{"num_hidden_layers": 16, "hidden_size": 384, "num_attention_heads": 12, "num_key_value_heads": 12, "head_dim": 32, "intermediate_size": 1536, "vocab_size": 4096, "hidden_act": "tanh_gelu", "norm": "layernorm", "norm_place": "pre", "norm_eps": 1e-05, "positions": "learned", "qk_norm": false, "attn_scale": 0.177, "bias": "all", "tie_word_embeddings": true, "parallel_block": false, "init": "trunc", "init_std_qkv": 0.056, "init_std_o": 0.0099, "init_std_up": 0.056, "init_std_down": 0.00495, "optimizer": "muon_variant", "learning_rate": 0.00954, "weight_decay": 0.02, "lr_head": 0.00525, "max_grad_norm": 1.0, "warmup_steps": 200, "schedule": "wsd", "decay_fraction": 0.873, "decay_shape": "linear", "final_lr_fraction": 0.02, "batch_tokens": 65536, "max_seq_len": 1024, "doc_mask": true, "train_tokens": 383700000, "max_steps": 5855, "dataset": "wikipedia_en"}
Each number is 200 + 40 x the weight over its row's rms, rounded and kept within 0 to 999. Layers, rows and columns count from 0. The size before them is the row's rms in percent of the matrix's.

# layer 10 MLP down (transposed), 1536x384, rms 0.0432, rows 59-75, columns 96-191
096,241,210,185,217,172,206,164,221,184,114,193,184,170,258,145,204,178,213,162,225,194,174,148,257,210,217,229,208,161,182,204,239,304,208,255,246,154,214,174,192,181,241,145,252,173,156,237,150,228,225,199,123,186,216,254,177,213,200,167,202,186,131,237,105,179,139,205,142,251,202,185,214,286,210,227,177,244,170,142,170,169,181,139,204,201,267,187,207,195,140,176,103,200,298,241,142
103,231,179,159,217,277,210,219,208,120,184,225,168,238,238,165,174,222,248,211,223,214,139,121,222,172,107,208,94,190,174,167,223,91,184,217,231,214,264,224,165,205,121,160,184,193,172,227,185,157,153,269,174,249,174,170,162,193,201,209,195,218,308,205,183,198,140,182,155,240,196,166,271,255,196,275,156,121,143,284,154,177,200,235,248,187,185,238,169,232,217,265,249,186,142,187,178
098,182,221,235,186,203,158,199,218,234,230,129,209,103,210,173,208,210,87,208,220,155,144,198,167,192,170,154,163,150,201,197,192,255,163,147,134,172,129,206,238,152,150,198,282,213,166,165,228,183,196,174,232,215,314,185,199,171,177,197,242,159,172,143,195,232,151,240,253,213,224,239,238,190,171,185,161,150,216,172,190,224,218,160,208,205,140,225,210,166,257,189,202,200,239,214,182
102,172,141,228,316,166,198,234,133,178,131,248,113,193,200,193,138,182,171,179,210,152,122,188,162,207,152,164,189,179,231,163,159,110,168,194,196,201,242,153,193,293,161,242,288,190,164,220,191,199,184,197,199,209,201,199,174,176,253,145,244,141,195,127,149,201,248,190,262,210,150,162,205,237,204,121,255,184,198,145,184,197,262,176,191,101,213,205,191,220,255,174,191,150,275,242,197
103,281,165,205,240,181,192,135,210,157,200,181,222,216,245,177,230,213,219,178,136,212,232,184,235,181,227,198,201,161,191,135,232,169,193,104,172,174,200,199,192,241,201,202,192,135,198,187,228,140,196,221,178,220,197,249,164,178,200,193,156,232,247,212,187,166,185,176,194,303,226,227,245,261,217,183,170,178,215,290,211,196,202,232,163,98,170,206,214,287,202,221,269,108,190,187,227
100,153,202,213,171,195,178,152,163,156,229,184,244,218,237,144,150,260,204,234,96,155,240,207,233,196,171,238,288,165,149,207,226,181,239,155,196,193,65,162,255,166,207,165,156,168,246,260,130,151,245,236,176,155,236,244,196,179,190,175,226,182,232,262,183,271,189,187,166,184,300,150,217,158,248,184,184,252,239,199,262,149,151,246,193,176,174,176,170,197,176,266,234,240,185,227,173
099,154,198,188,184,173,179,163,155,254,196,218,267,241,305,195,153,206,134,229,205,179,174,267,153,177,174,282,192,183,219,117,191,174,249,159,190,187,160,209,180,209,187,159,121,181,179,191,179,256,227,181,167,211,238,274,146,201,213,145,205,169,272,165,180,214,262,222,258,221,225,180,164,252,194,159,190,216,194,186,149,219,241,242,103,175,224,214,193,209,175,224,187,263,236,125,215
096,251,245,248,223,238,179,280,194,248,193,177,213,179,241,177,163,283,222,217,230,212,155,249,169,197,226,189,168,113,252,205,182,137,177,299,256,248,278,130,215,171,172,221,230,156,253,158,218,185,231,211,265,223,197,270,216,153,155,218,225,214,241,174,203,198,242,243,193,102,204,172,206,151,220,212,186,226,200,226,192,213,173,193,139,200,201,189,215,203,171,183,153,176,141,216,207
104,214,142,164,125,216,238,215,180,204,163,153,131,196,197,166,169,194,219,201,281,192,152,242,195,200,127,234,179,202,222,129,144,169,185,174,276,189,210,174,204,181,146,173,218,116,283,166,234,199,186,228,183,216,169,299,219,290,168,112,227,164,254,249,173,158,200,222,216,145,157,285,218,201,142,142,236,208,208,192,172,213,169,206,273,139,191,206,236,114,244,150,181,232,216,177,206
098,225,165,266,275,125,211,160,158,214,224,182,272,160,187,157,165,244,172,183,184,197,238,205,189,269,137,133,228,157,188,181,202,213,274,130,231,209,162,197,240,275,167,215,256,182,164,159,226,218,215,174,242,279,215,230,188,239,157,83,219,274,195,139,151,238,259,166,210,162,170,210,124,156,178,184,243,220,193,211,234,194,218,162,207,262,163,172,216,259,248,154,197,200,236,232,178
099,160,164,197,182,166,270,151,120,198,282,259,189,147,170,202,207,191,33,162,259,195,169,208,253,186,187,227,266,173,208,151,157,170,248,189,173,277,154,160,272,192,204,224,162,212,209,264,250,214,262,165,204,164,253,219,199,230,222,258,177,203,235,224,154,165,167,215,174,165,192,150,249,242,258,189,287,201,176,269,175,241,223,252,164,173,211,199,150,129,197,235,183,157,204,169,205
093,233,131,241,195,193,260,276,196,244,246,184,170,179,169,284,135,162,164,218,305,197,232,248,206,197,188,181,207,183,174,174,168,175,202,208,186,211,242,246,181,178,259,162,220,160,275,195,194,252,253,294,157,220,113,208,231,135,211,208,176,175,275,199,222,161,145,181,156,163,241,192,165,231,218,198,210,193,263,245,210,209,230,192,212,256,180,154,197,202,192,227,287,268,147,196,247
110,240,198,208,237,203,237,173,216,143,229,178,171,209,173,163,179,210,211,189,203,158,225,209,171,261,150,186,244,185,195,237,227,198,207,194,206,156,243,217,247,253,200,250,239,213,225,222,189,197,148,189,194,205,221,194,191,237,224,183,207,171,219,305,202,213,227,196,194,149,287,225,162,94,174,221,170,140,200,205,180,144,154,226,261,160,128,164,196,199,150,165,177,218,142,209,169
099,195,223,223,206,202,185,224,166,177,184,225,203,211,175,158,224,175,258,144,183,171,197,171,211,238,142,223,260,237,233,174,191,126,161,232,214,111,182,181,158,184,238,166,177,285,269,132,199,194,177,171,142,268,192,222,201,184,209,151,237,224,222,178,193,194,252,132,221,165,212,208,168,260,250,178,190,222,250,218,149,263,143,252,241,238,222,146,143,202,205,177,177,245,160,241,179
094,301,154,221,194,195,223,214,225,138,204,172,222,212,267,160,223,244,226,202,312,146,218,187,211,225,216,187,192,113,214,208,256,196,194,180,158,219,221,206,203,207,206,236,181,191,95,213,228,160,224,228,160,206,281,149,179,128,218,212,218,275,195,159,149,276,129,211,261,201,147,152,219,192,211,202,142,165,171,149,220,251,212,236,223,205,226,199,198,191,179,168,220,234,184,177,203
090,178,240,148,209,117,186,282,174,209,225,218,152,151,179,235,194,156,222,198,171,150,175,211,223,230,137,190,195,230,129,180,221,157,221,235,167,243,250,291,243,179,184,158,226,220,228,167,178,232,148,271,222,229,182,224,148,168,229,208,209,233,131,198,201,261,191,224,224,199,215,226,213,200,268,268,246,159,267,200,223,183,218,229,184,134,248,205,309,157,271,194,129,189,201,204,120
101,191,184,238,171,106,162,117,183,190,195,144,181,185,226,283,217,186,151,219,236,168,173,238,151,212,195,172,269,199,221,133,199,241,225,189,223,195,264,142,221,222,194,186,172,191,215,144,212,154,125,199,161,198,228,209,287,178,253,195,160,283,223,227,174,176,257,131,168,172,125,177,174,233,172,186,199,265,134,180,206,255,206,133,226,266,196,173,192,172,188,211,263,197,246,254,180
# layer 10 MLP up, 1536x384, rms 0.0896, rows 60-76, columns 96-191
103,196,169,149,175,193,153,230,221,188,181,186,175,209,260,214,173,207,100,197,122,141,247,230,260,181,203,157,242,134,161,183,230,171,157,169,250,175,215,237,197,250,191,150,226,174,237,200,220,188,213,163,174,198,243,181,203,234,234,219,155,143,173,161,277,145,171,161,273,206,131,194,170,191,116,262,190,196,255,231,240,148,232,224,165,241,230,215,221,258,203,215,194,180,241,216,158
098,217,231,233,225,222,239,258,184,215,163,206,198,127,167,189,177,262,130,210,222,223,252,157,276,228,206,251,193,168,209,149,198,169,141,240,202,207,243,296,145,216,261,166,164,166,268,243,220,199,234,240,149,153,169,229,170,159,210,219,218,219,173,251,153,137,202,192,185,226,194,144,183,115,222,272,257,171,246,174,186,212,166,158,195,229,196,156,218,248,233,253,288,170,138,129,240
106,107,186,184,247,191,227,225,243,126,143,242,149,104,217,330,236,241,159,169,206,215,237,209,207,271,220,175,216,264,207,150,220,157,269,190,248,236,113,264,284,237,178,166,133,201,179,216,125,157,218,191,237,215,152,208,205,190,270,139,205,208,231,229,161,164,249,237,224,184,192,218,194,235,235,289,281,175,196,245,267,229,173,222,176,153,199,162,158,132,194,226,243,189,230,172,215
103,243,198,198,176,148,147,213,83,224,206,205,223,228,199,262,219,195,193,155,192,203,218,269,218,270,170,245,186,184,235,260,237,220,218,191,206,216,285,209,184,221,136,179,185,247,150,200,195,169,198,196,158,223,267,253,214,192,203,195,186,115,172,265,211,230,277,194,198,85,248,184,252,220,198,127,198,238,245,229,247,200,227,284,213,224,262,208,191,254,227,160,237,262,213,152,227
096,267,209,143,157,235,262,274,224,237,238,168,183,172,179,222,192,197,138,160,239,160,162,160,217,171,196,211,170,171,235,199,194,159,233,148,207,206,172,206,228,226,197,208,193,170,190,145,187,262,205,164,140,268,147,237,265,221,195,187,202,206,188,220,184,155,199,187,235,156,160,368,181,230,139,169,280,191,211,181,178,222,254,163,186,246,184,200,198,264,222,161,187,147,228,189,218
098,227,204,220,243,110,231,206,175,226,172,146,145,189,176,121,218,255,102,226,163,150,171,235,218,183,185,256,232,207,177,184,276,223,155,210,174,195,215,207,221,169,276,207,251,221,177,210,240,182,176,245,165,180,268,140,244,187,174,212,141,198,183,247,140,218,168,216,190,165,270,161,202,250,239,132,245,198,201,208,204,132,136,238,293,234,220,252,164,259,210,202,177,256,220,200,246
099,213,193,164,208,240,190,220,182,207,205,198,182,198,229,131,188,197,196,179,172,148,197,147,166,223,181,227,240,162,197,171,197,220,200,215,144,156,116,180,204,178,207,157,214,160,201,276,138,153,198,184,225,183,145,176,187,183,160,143,129,215,93,150,196,222,170,225,303,233,224,153,221,208,202,188,125,280,199,160,138,279,144,248,236,182,102,261,234,198,255,230,192,219,242,199,189
100,235,218,198,218,153,167,277,167,176,208,136,176,135,223,186,191,238,187,150,89,178,189,259,229,257,226,239,178,191,191,233,186,109,268,214,301,161,251,146,257,236,192,136,156,156,201,226,260,195,170,179,266,186,339,168,170,251,215,157,169,285,156,203,185,215,195,167,233,176,207,169,250,168,228,177,182,162,217,161,197,215,143,161,259,204,215,212,119,210,184,246,259,221,201,220,200
099,209,192,193,179,228,262,236,225,160,218,215,237,228,187,149,192,167,205,244,287,148,198,214,202,220,175,251,228,275,193,143,235,177,260,217,219,133,227,226,254,140,143,135,141,164,253,235,182,217,116,253,179,152,170,186,152,151,249,196,261,185,229,229,274,264,166,111,197,184,228,151,219,215,212,204,231,240,232,200,192,162,211,334,182,158,252,192,200,205,247,210,162,195,152,293,224
097,211,198,143,210,162,207,168,253,235,278,128,228,217,160,216,195,163,169,193,200,185,212,213,165,180,180,250,212,187,275,242,217,231,212,157,232,184,114,192,217,232,186,192,154,237,117,150,172,191,157,226,202,211,205,197,176,153,232,228,193,213,216,208,181,192,226,171,156,179,274,188,192,240,221,231,249,175,200,232,214,207,177,200,190,200,129,216,152,219,181,221,179,104,212,225,233
091,237,149,183,225,263,144,134,259,254,186,197,175,187,173,217,283,247,212,168,219,184,222,123,211,170,203,224,246,210,223,206,192,168,157,220,224,223,143,155,185,272,226,199,235,189,181,190,233,192,220,140,208,284,247,230,163,242,147,273,209,248,205,268,155,231,215,171,220,176,251,179,210,163,186,209,171,253,176,150,207,197,149,220,199,299,235,194,210,218,118,235,133,194,196,152,157
104,229,171,224,204,267,138,161,208,199,149,216,200,175,256,172,166,184,183,186,210,234,230,177,207,183,176,230,209,158,129,163,180,163,233,128,246,227,171,197,198,162,200,159,225,263,150,189,216,173,192,207,171,294,248,137,266,157,263,177,151,197,163,233,226,195,172,145,145,222,220,202,141,209,188,114,239,164,226,198,273,159,198,200,169,125,224,257,206,205,282,189,218,178,209,264,195
098,226,195,193,170,203,226,187,193,256,166,195,211,144,128,182,242,206,186,249,129,187,164,312,195,128,250,280,245,160,144,208,224,228,196,189,164,249,212,243,296,292,173,199,212,184,231,260,105,203,178,160,229,179,212,216,194,154,209,148,258,250,173,171,195,202,241,204,234,209,95,214,236,212,298,207,188,156,203,209,185,193,202,195,194,211,168,181,221,240,281,163,226,249,181,232,248
097,221,241,166,170,195,228,178,203,232,224,246,185,181,188,163,176,239,163,138,121,232,209,139,175,182,164,190,215,196,148,176,217,163,117,217,142,190,174,227,144,176,208,246,305,198,234,302,225,247,177,188,239,274,182,185,181,129,213,201,200,203,144,156,221,134,230,211,210,252,195,199,265,134,142,163,135,125,161,248,244,236,182,162,184,195,262,223,226,208,219,221,173,137,231,185,194
097,279,189,249,161,218,170,104,152,131,171,187,251,166,231,169,192,295,164,211,178,283,182,217,256,207,205,206,218,254,149,193,210,274,144,180,217,157,248,143,165,202,208,161,153,197,218,231,194,231,170,173,252,124,202,113,242,271,166,190,162,162,272,182,204,212,170,214,255,201,174,196,176,163,204,182,193,274,222,192,232,177,173,215,167,222,176,194,199,175,84,191,126,249,177,214,232
100,222,244,166,126,172,213,196,202,204,229,232,186,167,190,197,167,257,122,285,211,201,217,172,198,125,222,179,248,215,192,221,248,181,241,218,237,258,170,158,165,229,233,253,156,187,175,179,261,185,256,173,133,173,174,196,170,150,189,158,201,147,166,203,233,228,159,271,204,210,241,200,225,115,242,171,257,186,194,138,91,210,243,227,221,174,174,220,195,201,221,229,194,135,169,132,194
102,197,252,193,139,182,168,144,183,236,197,189,226,225,306,262,235,215,164,210,296,219,185,228,182,309,219,205,192,166,167,177,218,178,179,231,231,199,163,224,133,244,180,182,185,156,164,187,193,200,138,206,151,225,136,197,200,234,197,206,160,258,198,205,243,168,237,140,178,115,113,178,235,197,151,250,139,192,212,219,225,170,219,234,109,193,239,174,237,187,172,144,147,192,189,134,237